{
  "num_hidden_layers": 15,
  "hidden_size": 224,
  "num_attention_heads": 7,
  "num_key_value_heads": 1,
  "head_dim": 32,
  "intermediate_size": 576,
  "vocab_size": 3176,
  "hidden_act": "swiglu",
  "norm": "rmsnorm",
  "norm_place": "pre",
  "norm_eps": 1e-06,
  "positions": "rope",
  "rope_theta": 10000.0,
  "rope_fraction": 1.0,
  "qk_norm": true,
  "attn_scale": 0.177,
  "bias": "none",
  "tie_word_embeddings": false,
  "parallel_block": false,
  "extras": ["gated attention", "hashed n-gram embeddings", "a smear gate", "an embedding shortcut", "skips across layers", "capped logits"],
  "init": "uniform",
  "init_std_qkv": 0.0247,
  "init_std_o": 0.0,
  "init_std_up": 0.0247,
  "init_std_down": 0.0,
  "init_mimetic": 0.5,
  "optimizer": "muon_variant",
  "learning_rate": 0.013,
  "lr_mult_down": 3.0,
  "lr_head": 0.00741,
  "warmup_steps": 0,
  "schedule": "wsd",
  "decay_fraction": 1.0,
  "decay_shape": "linear",
  "final_lr_fraction": 0.0,
  "batch_tokens": [32768, 65536, 131072],
  "max_seq_len": 1024,
  "doc_mask": true,
  "train_tokens": 706500000,
  "max_steps": 9692,
  "dataset": "wikipedia_en"
}
Each number is 128 + 24 x the weight over its row's rms, rounded and kept within 0 to 255. Layers, rows and columns count from 0. Numbers have three digits each. The size before them is the row's rms in percent of the matrix's.

# layer 11 MLP gate, 576x224, rms 0.286, rows 371-390, columns 112-223
097:117077091119142123153139107130109163132136132148118119160075132112134137138120131113120169087138104095122117133102126181118135158128102165129127139101136132139151129106149146168130083106162114143141137105139104156120119142115113141157092133135126127122142157130130108112152120133139107145132127155135082145117116147108116131167122170145
101:126121120136104134151145152139068121097144151158072074124139115160163101136121123104151136105105103134119078076121133136144146132155087148091112126112133133156178128130161158127110099148145113116134144157138122130124082127166127148116170089162107148135105120121139128126174126143142083128178152150153092153155122133124118173128126140105
104:096115130128126124124151183134122156111125130147089097137138121105148131118154120137117148145135150155093178123174156109134107129143138092101116119097120090151142111114132143121139121155172140111124094134124144147119160137135177118126133153135133129117149135163114134105122186141132172139108110113151155152087130101124121140183137114066
106:070135150118101161095156115172165134139123126146175140137106154124129137115136146174166095152130184075105137124156141136113144147098130133121147101109132119127137101143157101114141120103135153151098109092110111135118165104131136122183100179119145148142148104086109127120112121093135121101157135147143089135086149123117135110135140128143
093:138138132135149116121148150090168116121110136160067121139135139136103152152149111132123122095136115084124136127136134106155131080167117139100093101080092116189137109154177103142132143146144115091075154115118137164116121128143161133164127157119117159138136104118119133153116118192142113116116112144145146105145139081109151108118106134133
099:148111114073103133162129106150121084135143147136138165142149133086133130136145153079110163150155117151095121118116118178132094090119108073147119128102080100065101144108100103157107125129149072146149108105139119135152130134155146143160139145147125064145147133123119142168133106108138133105108167148146116091107145100140156142111155120069
099:100094130102114179133138131124134145083124110086108112144138134169169132157120129124103142095105119137121077096110142162110133151103133163132082140154134139105131149162104128145158159105182127162141131152137125165159145086105121099144109130181119178125079120189149088133123170126112129115165121111167150123134134148132164112129118123090
101:139111105130113107150113145122101137158117099140158149063117125116096099105097088138119100108096167115146122093117098095094167091095126093140113100142125137120143120097167107131135114144109121078146144158116105131139093155124136151119147117087115123115137127113102175121152118141165115106133102166139114083118126130171148108115130125095
104:116135097133124135101105136163099086090083132109120094132119117122110122073184122099153112098133157136129148135115157150142113136118137111118163117151113157120139127126127189113167119163171159092100100110103140139125113124131115102125161145134119125099176123098125133118139133124139149099118138144115119089152119112141142130140116153137
104:104108141175122115119146118152145133160125162133108157142094093130115069116097133169149113158114150122085152173140134172143152100116143132127081102086081124108149133113172133156129129130119105152110149137092158163143154107090145105140107145123139128145131145126106152137154175161133154117131132189134112146149137110128145089126141094151
097:152109150150089123143131139124102105098107106125164121136094136105179107139134156154177092126144121112112148106105127160116098149138155132111152157134097131122135136122173085151167111103173067099115106102155133136117151145116093169147113094127156132161120109144102151134108133154146147151118163106138110149146129144133151148140088110150
100:123118098130115127106125140118161117147089112120104133163118125119122118147071148167137139122123152083154143130112139135158152073153112174122132113098128145163140119143153182140126111145142114095074150098122146143143094137138141133096167176083110078114130155146144173100138172147142116101095128140133127093102091100113113121115090118106
108:127114144151131106157116127141111101110124143139111180150104130147132119121108125147119081119086139088172148126109119124125135135111137131102157071109104116113137095135186146144125090094124121146133119135087097119107164112104125139120139120113131113078144169167131134098200153133141079167168113143124130104120141132124139123139090124146
094:130127134141102066170166136123154084146118068111132146159108108146140090130140070095123132099102124162166109171123162138112150132170181117125183146166107118109133126142097134115114119157088135152124129126102102154161120118134132136130130106131084121147153125114122123127147143139118132131137144141133118122095120141110152127106149115107
091:110123088165133118139129137160114109152134145133120072137127180133127120135153115165122078163076111090115113129129080093134113094123166134136136119116105171128110168138117159094099112124141123133135112129104114156164163115121190108153124151170127147168173156119137125130133108170155127131117118118129147112102170137136131105152130166116
103:116133133105078159140156121161134114106102174131115137100121115092102143155156122170152102098148097075121122108143176159145132093152134150125112146155140163096130132103149161146131137134108183134088128108143106176135111119112137142107120143108103163122131146132115112086129094156131139125103113138129161110091107143137121115119172089105
102:130140115165104117115116121080105101153134132127112086110139107174142163142104107113103130127121113127133137106124155195132141093132123149107125077105133112166130110126133123072128115123150101126128111074127158150129163116131144129139107160102124167130118138085084125142178122109145103137120103118128144122104133106133156103112119134127
102:158170117162143108129149136150087135117146158116110118149141153125156118121097115146148138119127144143133119110135125160134139137119126111130130139111116135112142151177114131153142101138138131098113068105153119123148173116133111137142134094144119154161139081158131138158144142128154070167099147198151079146098138166109082114147148116098
101:147084103169143136134112134131099112113111155147135111153162167148152182115102099088160130094131109089145129136168158149150159122116058085129120143111141111184144124098160148137166090116157123118126157145163132114137122171138182122125143127121097085124108123120104095053182149115106106102146081108126104137141152125136168131141155136117
103:084103126131134161136177111100125135106118155150077129156159127091118142123118123177163128124102172149128113150119111139117131109152116147145166135096137128125148090151130060132093100155138131137094125103128119122140158116129131145168117135147130111119164110109144118166121129105073125117146154182154104137110093109095083120111112120130
# layer 11 MLP up, 576x224, rms 0.295, rows 371-389, columns 112-223
093:116158107102193128128142140125123123158145124115116172112102138134166124101119146126154125102110166140128129110132095137139097121107147079124148123191120143160116096077159119084066150110148109162126077130126143142191120114147115079107129181137110136103146110131120151126126117169110153128119088120112146122115098090138143073130141111158
100:146137177121114160106144157121094153099140137157157088119124106117164149115075129133099142127094109124122113116134100134162124137139110134135139113118148131168087138118131119125145115114104117111142175108135143158101096144182093123135097169125112106144119145153091114073119168134125109168113120178137095149134146108100126115107134144125
098:137174159152152117111140127145105127146113096108107120131140095145116107104140107112127117105057113125140116186070129158119130118134151139132128133134106119108115104149174142139107101111153174183101160163107147132091121085067134140142177116125162094120146154131155134152109111153168104120176130149144148158145099132150136150163104143165
102:164144133157121148152107142115049143117141144136152144121134118127146120112151136152119125152102120145096126175163126163143137092093116095161129114129104124107172138165123126141156138124117121077124135136199139159145085154139156168164136140117149095186098126136099149179141156143135147149155111113178105152134114132118165141151120090141
099:142125120123124123171157142135147125124166101193150103128132183162120111153155136156126150144149126146103140126072136144152161146136142175152165147118138160124159111135154078159109114153138086136153116091128112147134103093125109142156114189184118144118082165140094133062141115143118160146096137092131146100149090168118129143148142143143
104:115147140151123135088092111117114124098108147120148159121117107140160126150105101092137110129147082137164115120100131165081130141139134113099127062142114157109153143121089135127118101139105125086143152103133109143112105127115088069125094114154121133099087128128119165091135147123109143128100070091107159182106127123124107115136111117149
094:115107164125112116123116099114093145144112123095096087109106120108157139103104119125155140120104145134107133142110177125129126128114135119120092150138116123133141117130105099131137166131190138150114146144132143143163097161088094114148107164136124114137101130138125140154121124107136114090144140073132175070112137114136167108145139141142
099:151112074137161138158120175147126103108156137131096103124165138141128111148133142125130128161112129132140124137132157134134142184118163112101152123119154134170128119148105176173167109131143133155093110102110122101168166117128118131122141098124132141116127102138123138142115130144077104156163105057163167137114147112141150177110081148142
105:138141146101152078095100127118108133145170153115149136069132127136134139142176097112130071108095142096129122116120164132127135118147156140093075112130120113124101153103121165124147090143090081110140131136134147126146117143110100122131125125114132147093121083126139125128117123120178149071103167082097115157121107115121108136111097165121
098:130114071096077090098110142099109135105119138120159138151089132106085127155126106122134145142110099134104065147135148116129147171109132148123138125109164108150144141139132102167111137145090139155116133166151142145121143107127123119139141139149133109139111094198104180109132172144152120131149133154138113152144095173109113121078110116160
104:124129118147148109139127085117094147112114130119134132121111088149136132143079096191096122130121108126151177127174132095090120120142118119130193123168126134132069118139132138153114132120088119132172159110126132127170149136117084162100116066105108136121140107137076141119160146161168129077147142091132128128140150127123104110120106127123
104:125138184116148130085147158148129137095130086147133162139126128146110151104126144149111106107152109136120136123124131129117140141147149171140173100155156183113092144080146148137109114109123141145134081124139133168111163095106174180127136184122118119145135100162133083147147155167130175124163148162163147168105108159126133174125132160171
103:165140111119122091105088164143094155107123120090153095132098110160105124126128106121141065114149110143094149137110134102124134128146154154118122089161139136086154117118135120143151131141137112104123121146115155147150098137074139111113124134084129098090061138131164130141119076122100126116104153149110153111123139131093157152194149104121
096:141153156123152132167134122163142122110102126093137102105107125108167152125140122171146172115139183153121147142128102136126087182129132117107155125098154119151091187162121154109130110141148101173137098114107150144098133125175065146130108177138134121119157098149101132086155124139118147152143109134064160141164132143104122115107155160147
094:060175120114121101127110158118112117130152093122164124111122125128159159130089170116113096088134166145129123096147128156173132105057132102144123103094165139143139102180119118113126134138109119178130104107105147168129154116152135171141137141132131110131126084116077114130110129151136160104111130124133147140116133099084131165111088104138
105:168142145090136135088155136119111103076125124151126140127153186139109056131151133110160129126134140110142142093119118142103130116129104111137164144127132105077143093128164125120111140178132164114149124132109166118124120129178118092139106110107140115132147114126132124169127126122100086124117077130115110128109114157156139158152145129122
102:104136106115136086103100127110099163132109167116126123137140146163116126121153076090155108155103149146127107186120133096087106160138135129117122152112131106162132108108094104124172116153084116093152109150088138123126129113109115122102110153155155163129127101123107151106140139192094117144113111092106179135103132123100107117145125160109
092:112113118075124112080137124105124144101141127126189110145130118114134154101155137153128120112161121140142142111143102164137152172120123145092110108154127121128119120146151155138161147148142154120090130141145150160145129087108084130134144121098106135128141101153110089146193199123109161111148161148161118108152134144166113180055132113126
108:107141124104106110131112078121129130130133130133131094112124078159148153134092122139141121147128104120136141104134096086169116163135173143121103109140119131101148096123104149054082107140122153111140106093148110171103114160118147134112123086136150128126132145139130133131163133104139121093134127143101121142094093122114084111135158078159
# layer 11 MLP down (transposed), 576x224, rms 0.332, rows 371-389, columns 112-223
095:118152152146123175146119159106153099132103175144114118148134147153108151138101109103174088152100189151125124103115127116146140133106117062096118131144158129114146137148150125110101132145159119104119128084136138155139149099161111089128158165106119139135116139151133147147140143128160192112094145161115126110122140147180143093115151154144
098:121133093135105136114141112140133152144131111152130162137144117155121124155132136154107135152112117128117152138111120140133138117104136137154105173122104101149107131098106161174139122135168152108142117168128120124112148162160137129140104091114143148096139163106138119164098105106105097120142084085108167138137144137135116130139119145145
099:106167167119150160147150112104146132168117089130139104118160128134166138087130105123099108140125106161150129120141143132116105154100073123126146165079093152140093111081110116121085157149129136134157141169122131143132106130092108130159147091112132077137143119122137155115146119124153119092106144157122117138131131135128103139175117139135
100:137092126149093139119112180115098146124146141155133110115162097162161123107075157120139165122107150121091130108153131135148099081104104127140125185121160163111102101133121132171109126139125127146107126135156110141117123119116138113121135141115148087131102135167106146110129115117127097153180112111146098141108140103095099137118112104161
100:163132112128085145128123128074145127169188164151117117145150145141079120139128117113125135143174114156092144142095126133115101132116169141090132148176164156146153128090095114165076142124129130140193113144122128124105117114077126120130112115192122107101114156151095146089115146127130169176096122103136126144141086119180093146177138142141
106:105128152125051085135135146143136160103199141106103190096096129150100128113104139173131172106091191152181127106133143131092118142182098139136127088151119138141136127136149121092150125125109133156156116119076124154091081147133093141127139135166099128112123135140104126108152096122176127112149133126129117191112153125157138107127142121135
101:127082126129100129099094119148108110130121139107160114116085123116116118139168136132148141114105162120079117113122127113146153117135125131112093121142113151138122130142090105155127147131130153128097172139140175112115137157087125119122124151170127087138157127113127158184110105114152056149118133117127145128144137157133105180084129082133
100:144097089118117146141114124135142151104145119169125118123162122153128178164111127124114107159115080122149124142132138141113142083152114103102108102103118089129153111136110128116140140120123092118127152101128099143134129175118158148129165126148113120098123128155120102165129117158098154116134155137161145102118142150103186110154108155146
104:126116127134151136183137165112113129096164109133111118110083124131148112153176111124142127123140140128083123168119133152100128118106132133135156104155164081144116100126141115102107084109124162125129070115101152095156118114123126153126101103139116106151161124138167149075180133114095144155112139129117123126146135141146124121117156151137
100:124122110118115152131139126111117123104134085129152122095136145105150122114091183111083157159140119097135101143135089127170097088114137123146105093133124124160102130118118101162111161118103118134147116115152122138136173163158119131091140175150151158164098104154109108120158152124130163077109113136133150120114137145108175102141131117140
102:083137146133124116104114117150120124156119144104139142112108102127153118156140091153110132147116110120135142171121148083147122125160135164124169151104162071167124170136156139120125157125120126086202131153146116119122120130094105127106107116129159070126135135158144126142186147120152119080112134118127136136130148113105097118140127127141
107:112086108116118116142133165133146119207103091139140118123136154115160127091130153094148089143124136089110123141180167097122121143122122114124113132128143115164089139087138115149150156139106160122149131127124110126132166136144142131124163177114120145184123150117110127143145128147141151119126179099081149142189159137154169120116124091108
105:133107154137135125106147106146087150115103144109133089103124142093161136115107126102170134109111123134154139139163088100139116106117172121117105144161170120144151117139163131126133106118131133106113108164134111120147090094109109127121185117134125121148132133124115138107134176142165097129147125129150156143116109105131133149095131176131
098:139124140160114132113153134121106136083115103140118123138131128127106109151133131105126174126141149114097089139128111097133127126119103167168115156088119111108139099118105137135094119109062101183123128161122112148147153124072155133156109175099108111118125141095117153101107153116125161105081101111139129147139147135146121109130115126111
095:125132144116139143121167116127105185129129104133106128117121160123100111100104116190146104156120148111103134113156146106107105136119139131163123157145116139145158110103121114119092144117120141112107138083138083170155120107136153129130115151110165129162136111109102089105099150168116069118156137110090146119160140102147118148136115146148
104:145121136100120126119131130150158079087133119140143137112111129140130126166125157094145137144126127121135120128111094110158103165114129137138096118113153129139122127140114118174092101110119150072125138112140141118115138125113097107163169174158123130078136123169129138127120101143159136150090116104132132122156145068138138146196118125138
100:131112142092132126093123149120140119140160151147139085151147102132143142145150110096125144137155069161095154061148109129124134109076103152101113136150112158138121157100101118126111110156108157169145111110127118152138207125124107127119089142130121080110150113133156126142171106176133154175127162140115146131124138085120148132147130111128
094:156103151163125111141132091138165154157165139146166135159122134099128145164127096123128104138136091144149177115123129125109151104135144133121098121108114114095117163148128139144125112145135081119134128142138150137152155131152103125078146104116082182144108152132122126125156146109140152120151117123113137070128086143144102164139136096140
111:138176138134160147182158137121181107131145145120118142126136118152069102108097113138152132095101108076131129068088125178132123135145153149103117150191119137160174112118108132110119119099141109149097081137124157113144124087100140143130156150121156106141114150118111172115130137124111059087185143138119104141144126167131121122148080129120